{
  "num_hidden_layers": 11,
  "hidden_size": 128,
  "num_attention_heads": 2,
  "num_key_value_heads": 2,
  "head_dim": 64,
  "intermediate_size": 320,
  "vocab_size": 2048,
  "hidden_act": "swiglu",
  "norm": "layernorm",
  "norm_place": "pre",
  "norm_eps": 1e-05,
  "positions": "learned",
  "qk_norm": false,
  "attn_scale": 0.125,
  "bias": "all",
  "tie_word_embeddings": true,
  "parallel_block": false,
  "init": "trunc",
  "init_std_qkv": 0.0269,
  "init_std_o": 0.0269,
  "init_std_up": 0.0269,
  "init_std_down": 0.0269,
  "optimizer": "soap_variant",
  "learning_rate": 0.00574,
  "lr_mult_up": 1.29,
  "beta1": 0.95,
  "beta2": 0.95,
  "lr_head": 0.00673,
  "max_grad_norm": 1.0,
  "warmup_steps": 200,
  "schedule": "wsd",
  "decay_fraction": 0.707,
  "decay_shape": "linear",
  "final_lr_fraction": 0.0,
  "batch_tokens": [16384, 32768, 49152],
  "max_seq_len": 256,
  "doc_mask": true,
  "train_tokens": 148800000,
  "max_steps": 4725,
  "dataset": "wikipedia_en"
}
Each number is 200 + 30 x the weight over its row's rms, rounded and kept within 0 to 999. Layers, rows and columns count from 0. The size before them is the row's rms in percent of the matrix's.

# layer 6 attention query, 128x128, rms 0.167, rows 50-62, columns 0-127
105,232,204,151,167,186,200,205,170,183,234,215,164,203,214,268,262,161,206,231,176,196,180,216,191,227,250,273,195,215,226,247,168,164,151,143,244,223,189,196,212,186,263,186,232,232,152,244,260,208,187,205,201,233,197,223,193,185,178,220,215,204,204,172,246,173,185,181,175,242,249,250,178,196,202,189,214,243,238,208,156,251,226,241,234,201,202,241,209,136,142,205,166,178,244,207,216,177,186,235,187,181,170,208,209,179,185,213,209,183,176,182,179,218,158,255,202,170,219,209,211,232,182,230,206,236,173,201,187
101,170,143,251,211,217,228,180,181,207,181,198,204,210,205,211,149,214,214,223,157,173,204,171,180,241,219,233,215,205,156,203,186,185,206,193,230,170,236,207,234,193,160,216,191,199,200,246,155,222,206,219,198,244,199,168,204,281,206,184,224,217,220,205,191,191,249,208,127,181,153,237,138,155,193,185,194,188,205,176,219,228,165,229,205,198,152,172,227,181,184,196,199,229,200,162,234,160,200,246,269,224,158,191,197,227,148,226,305,197,209,182,183,221,149,152,216,182,175,184,234,224,253,172,207,174,178,191,184
114,238,195,182,169,165,182,220,178,140,224,180,205,232,234,160,196,211,214,239,211,156,179,174,188,247,239,113,194,140,185,216,161,119,245,147,245,141,212,246,210,176,195,231,202,223,225,215,154,197,178,207,133,152,196,158,182,208,245,190,205,231,201,193,242,234,167,135,221,227,217,190,167,171,217,210,188,195,178,175,199,206,210,229,191,187,164,249,234,190,225,178,173,241,203,192,197,240,168,178,216,186,252,211,184,247,207,172,240,198,171,173,176,205,175,224,195,188,205,228,192,210,181,198,206,208,154,176,178
129,214,158,178,232,247,181,181,165,186,258,154,239,174,199,170,181,195,213,186,219,193,203,220,211,193,190,179,185,252,217,198,178,204,179,217,221,170,254,204,205,244,199,158,219,190,160,230,212,269,185,203,215,244,242,263,253,228,228,215,178,220,171,194,220,204,192,195,197,213,214,247,208,194,182,199,143,216,243,145,221,254,187,177,181,226,194,185,210,169,199,221,220,246,190,244,199,213,210,148,197,228,230,147,197,220,244,177,139,131,180,217,189,260,295,211,200,151,221,205,185,172,166,192,179,186,176,191,206
106,232,181,201,227,253,213,202,178,204,170,210,232,195,242,163,218,193,239,268,215,172,261,161,222,176,146,247,155,165,202,205,202,195,249,227,215,183,223,199,266,229,280,163,260,149,183,230,181,166,198,214,211,145,229,232,171,154,187,188,156,205,231,201,206,201,237,250,210,203,183,187,216,267,184,140,170,220,198,209,213,176,224,208,212,186,194,169,193,169,235,170,237,204,231,202,207,191,183,202,209,232,173,230,210,165,172,175,222,248,170,167,147,205,222,210,183,220,228,210,168,183,183,210,184,264,190,189,183
104,163,216,157,204,218,181,182,211,240,201,172,216,144,257,256,136,251,246,206,201,235,228,223,143,182,153,165,166,192,201,244,227,215,179,236,244,218,213,204,237,243,200,176,173,249,245,174,192,179,191,146,198,202,204,271,169,164,203,187,230,210,180,197,146,214,179,176,241,201,186,177,177,213,173,193,209,201,210,183,191,194,238,257,228,195,192,188,159,217,166,175,187,182,224,250,223,194,186,204,225,229,169,176,240,235,254,238,200,215,221,191,182,220,209,176,238,210,194,191,244,226,133,198,267,204,219,185,165
109,219,173,229,245,200,157,198,156,254,219,158,182,208,206,221,202,194,160,232,157,184,243,246,220,165,181,188,200,225,169,173,219,211,207,182,186,259,193,209,180,187,204,227,222,185,180,175,170,192,169,196,202,225,208,194,235,212,223,204,221,203,202,219,161,196,188,219,204,222,184,205,308,232,232,222,185,300,181,178,184,205,239,215,215,191,193,230,193,169,211,242,211,195,221,235,227,195,240,229,198,259,191,243,171,220,178,182,244,273,194,153,249,171,236,218,253,220,230,234,253,224,205,242,172,245,204,179,176
112,216,200,141,191,182,197,224,195,190,147,167,132,253,185,180,228,166,192,209,122,182,167,179,196,183,135,227,168,216,205,144,203,185,186,218,206,205,193,202,252,224,237,227,193,168,198,246,230,179,186,183,174,180,235,212,138,210,218,236,167,201,198,204,169,190,263,175,215,234,167,233,222,172,194,176,165,210,132,203,224,212,214,195,141,226,170,199,165,210,224,168,154,213,246,240,193,211,270,237,162,183,180,223,214,181,208,234,175,218,167,233,199,185,198,159,237,193,199,178,194,184,222,188,203,156,186,129,176
109,167,158,224,219,218,203,189,243,177,280,229,161,218,299,233,204,214,202,174,199,148,214,212,212,171,162,201,169,209,183,161,209,192,145,228,176,144,213,193,214,170,200,182,243,141,229,208,143,248,183,185,195,245,227,195,184,184,205,155,237,207,232,212,221,154,195,154,183,228,228,170,195,208,199,188,185,247,130,158,228,188,189,208,191,221,213,174,210,201,195,178,186,176,195,182,178,237,187,228,172,142,202,232,204,185,230,187,190,172,182,112,189,213,203,202,150,143,200,178,221,208,184,181,231,246,190,201,196
111,205,217,203,171,266,183,221,229,242,211,246,141,218,230,154,195,232,209,242,191,214,190,202,215,257,185,225,227,191,172,191,183,191,142,165,204,199,243,194,199,172,215,154,204,205,248,212,163,260,164,200,272,212,194,198,154,226,200,184,255,99,218,180,207,172,224,226,185,179,197,247,198,221,169,204,223,191,213,212,227,210,221,229,197,213,204,190,225,245,197,220,195,235,233,227,201,233,139,204,159,252,198,189,195,244,163,241,174,185,178,222,209,184,244,205,244,186,206,228,252,160,242,196,228,238,203,226,175
105,182,216,156,182,218,254,203,255,164,283,214,232,253,161,162,164,220,198,225,213,193,200,175,197,163,216,243,228,233,221,204,177,212,241,191,179,164,176,182,255,218,201,183,186,164,174,214,191,221,189,258,233,237,227,201,191,254,177,221,162,169,196,152,192,156,270,206,199,186,192,245,226,174,203,158,174,165,194,213,137,148,225,179,181,174,187,195,218,169,221,218,213,218,185,238,197,174,234,182,230,168,232,214,201,183,165,191,236,138,217,184,174,144,213,224,137,168,216,227,186,169,168,205,222,213,228,188,217
106,218,202,149,160,140,202,182,202,212,187,163,174,198,210,211,184,202,201,170,166,162,211,243,252,224,202,226,191,174,186,175,155,145,208,224,170,232,197,209,210,202,133,229,234,231,188,186,175,222,208,150,248,270,193,192,230,208,210,196,197,161,270,212,204,161,190,227,165,199,200,187,195,185,200,166,201,253,180,164,237,187,218,243,184,157,168,169,166,236,201,158,183,137,241,190,177,158,263,157,243,235,212,207,204,222,218,175,211,224,270,181,203,214,192,186,194,217,242,220,183,168,158,207,202,163,219,160,254
111,181,234,223,232,229,194,174,230,198,187,236,141,261,156,230,193,184,214,206,208,147,267,213,158,220,229,142,291,207,196,183,117,227,183,188,197,181,186,160,247,214,207,152,200,219,221,196,209,167,243,228,206,199,222,181,235,195,176,200,201,243,193,248,190,196,221,208,209,225,220,176,233,202,155,204,213,157,197,225,217,226,200,211,186,214,190,188,218,258,191,217,156,183,193,177,173,192,232,162,173,176,186,191,150,264,226,167,225,181,210,173,227,192,153,199,160,264,173,240,213,201,201,205,164,252,179,199,164
# layer 6 attention key, 128x128, rms 0.165, rows 50-62, columns 0-127
105,184,234,200,158,183,229,175,205,209,276,196,172,211,253,252,232,175,213,207,182,225,171,110,145,243,240,201,253,202,239,190,233,191,240,203,189,202,198,173,206,168,176,150,177,216,174,220,261,202,169,205,168,230,190,179,203,231,182,198,178,163,224,175,200,194,185,184,176,181,209,233,165,206,169,165,251,262,214,153,209,182,232,157,165,192,204,215,195,197,159,271,177,206,134,201,187,226,190,219,234,235,226,213,228,206,164,229,215,181,215,166,164,244,197,254,170,182,221,216,191,198,202,222,245,205,156,182,192
097,193,197,260,223,201,144,182,232,135,165,203,185,199,205,172,216,236,278,241,200,142,184,193,214,162,241,207,250,213,253,179,193,202,139,256,216,236,207,198,184,235,201,216,219,207,172,261,194,222,156,180,158,191,218,189,222,224,202,185,159,230,161,158,223,187,212,218,173,162,188,180,168,158,223,214,191,181,192,248,222,202,188,159,235,182,180,215,219,180,212,258,194,165,137,179,194,143,149,224,252,232,238,209,206,169,204,173,227,194,172,212,199,232,172,170,184,214,153,192,199,239,179,219,185,178,170,185,231
115,223,201,241,192,124,220,159,217,197,254,214,196,210,257,224,247,236,165,188,216,172,215,132,262,214,191,196,182,188,228,196,198,190,193,206,229,214,193,214,155,210,209,226,159,216,199,190,219,188,175,192,193,203,246,152,132,167,193,179,201,206,201,177,211,203,177,186,188,178,262,199,241,210,226,202,259,204,189,209,215,214,190,186,191,250,133,168,184,191,172,182,182,208,187,152,241,192,210,151,187,159,218,178,197,204,263,164,263,214,204,199,204,249,164,247,189,183,178,187,164,269,189,216,160,147,153,191,162
119,192,101,194,234,229,207,215,161,161,162,195,186,146,177,168,167,179,227,230,208,163,175,186,210,156,182,182,221,228,202,160,184,171,182,191,182,167,152,241,176,255,239,143,210,208,189,172,241,205,195,239,190,199,235,203,190,197,244,197,231,230,183,179,193,174,191,223,156,208,223,216,231,193,177,156,152,200,240,132,204,253,198,198,195,198,201,176,199,166,203,179,196,129,171,254,204,210,222,162,196,181,199,183,187,205,259,199,126,156,152,191,196,249,213,232,175,185,225,239,202,188,203,221,201,155,189,212,242
104,224,221,203,226,204,221,232,218,267,228,244,214,206,220,132,204,222,221,227,187,183,226,156,228,211,173,191,149,160,226,179,273,197,198,172,229,227,157,219,191,245,252,153,218,157,194,180,187,192,195,226,199,197,255,197,230,219,132,187,141,204,190,188,166,170,228,210,237,200,164,210,277,196,210,193,168,236,192,216,223,236,207,180,209,263,263,201,237,215,266,200,237,205,209,204,164,188,224,209,192,270,230,192,236,184,187,205,187,199,217,188,171,157,177,166,194,209,250,204,202,180,172,226,209,200,156,189,226
105,169,229,201,193,219,167,283,212,209,200,160,207,198,200,200,198,264,197,194,183,183,161,191,185,173,212,201,201,162,179,196,219,119,209,163,269,208,164,175,148,237,217,210,205,278,256,194,204,199,193,166,231,179,181,237,152,222,215,191,222,256,158,211,193,200,195,195,237,241,143,172,183,203,182,235,172,174,209,168,194,196,217,183,224,179,239,224,212,181,125,157,215,132,222,225,194,199,222,212,258,163,220,216,223,243,244,221,171,190,239,157,181,172,178,183,245,198,191,227,197,186,181,165,192,219,218,214,188
112,213,178,153,191,198,196,214,208,151,180,212,215,239,148,170,179,211,112,222,161,156,178,246,231,154,177,174,200,157,217,229,215,191,203,212,205,216,155,178,204,224,240,195,233,196,180,193,215,217,183,187,173,230,199,96,216,191,212,151,187,199,213,178,145,172,212,213,193,199,197,223,201,128,146,234,234,180,206,187,177,186,247,256,198,168,198,182,142,232,178,205,197,218,236,228,175,179,184,214,164,209,202,226,178,228,185,181,148,215,225,191,223,202,205,263,286,209,187,214,254,209,226,188,199,195,222,189,161
113,161,229,159,182,165,186,264,164,184,165,183,147,225,214,170,211,193,204,226,174,265,143,200,269,166,183,216,195,199,152,175,250,189,216,209,166,184,189,201,240,243,222,204,174,218,160,177,207,190,215,163,179,143,209,207,139,254,245,188,204,211,170,223,187,209,228,224,216,213,243,227,193,158,167,250,201,179,164,189,202,221,224,199,174,222,190,154,256,191,239,245,171,225,221,190,219,216,243,250,192,202,197,188,222,157,145,210,195,249,218,218,169,223,187,199,227,191,213,200,225,206,197,183,217,205,217,112,170
109,192,181,202,215,202,202,165,176,226,265,198,220,168,236,208,177,182,216,167,135,189,224,145,208,189,194,236,203,152,200,168,176,222,199,196,252,120,224,236,175,175,213,217,232,182,263,218,249,220,191,209,176,196,255,138,173,204,215,197,228,234,218,214,209,176,192,208,243,252,256,152,179,174,189,160,212,200,272,213,209,178,192,182,238,212,202,162,181,249,233,191,187,212,179,210,201,198,192,252,213,206,241,245,206,207,171,188,181,205,220,224,161,209,165,228,184,143,225,156,254,223,188,171,257,213,246,193,201
111,190,222,151,158,214,192,175,197,229,208,234,240,221,235,222,192,202,201,203,230,173,168,141,155,195,112,223,210,158,158,191,219,205,186,179,181,250,216,199,173,210,168,202,223,224,223,269,212,254,177,199,209,168,187,234,175,188,219,135,223,146,183,168,182,153,203,201,218,153,221,208,180,189,189,123,199,166,207,173,193,182,191,187,213,150,201,148,204,204,228,225,180,190,186,172,198,184,182,221,196,206,217,219,204,187,179,225,171,211,131,200,217,134,196,205,190,149,173,277,195,194,241,160,156,224,216,228,149
106,205,233,145,252,208,274,206,173,186,244,189,180,177,183,180,204,192,281,269,164,172,218,203,227,208,177,215,236,226,239,205,221,211,233,170,230,208,232,170,229,184,211,199,144,117,203,216,192,156,189,186,229,218,236,226,220,151,192,215,217,215,233,208,160,118,232,213,214,226,245,154,218,184,205,223,198,225,189,193,188,164,217,199,170,148,185,180,221,205,219,234,208,173,198,213,225,233,217,188,234,182,192,228,133,187,168,207,231,205,161,200,197,200,200,210,180,247,232,195,143,180,178,139,229,219,174,190,220
106,169,212,177,173,164,245,154,202,181,234,129,223,203,161,188,217,200,223,194,205,213,220,217,178,176,213,251,174,208,232,194,168,226,220,189,172,176,201,200,231,226,181,198,250,200,198,225,197,195,197,192,224,251,200,168,199,197,191,212,205,222,154,278,268,161,200,134,160,161,191,269,211,166,237,232,154,182,212,187,279,202,155,235,207,198,170,163,239,199,194,182,215,195,187,207,197,201,244,263,198,204,195,230,202,194,194,181,225,194,246,134,245,220,203,226,210,198,170,201,157,133,151,172,213,185,205,180,164
115,103,186,252,231,265,206,167,199,286,203,178,162,184,198,191,165,238,199,271,202,175,245,206,179,206,215,181,250,214,177,175,174,180,187,215,206,198,224,203,248,200,228,239,254,254,218,169,174,188,202,168,196,201,220,165,271,203,154,262,196,178,214,203,186,210,236,213,205,188,228,157,245,240,166,220,158,169,201,201,170,182,241,187,156,216,223,191,223,216,213,209,189,191,222,192,164,190,198,220,180,275,196,203,159,210,199,173,250,214,222,227,226,215,225,251,212,200,167,195,207,236,197,215,197,211,184,188,176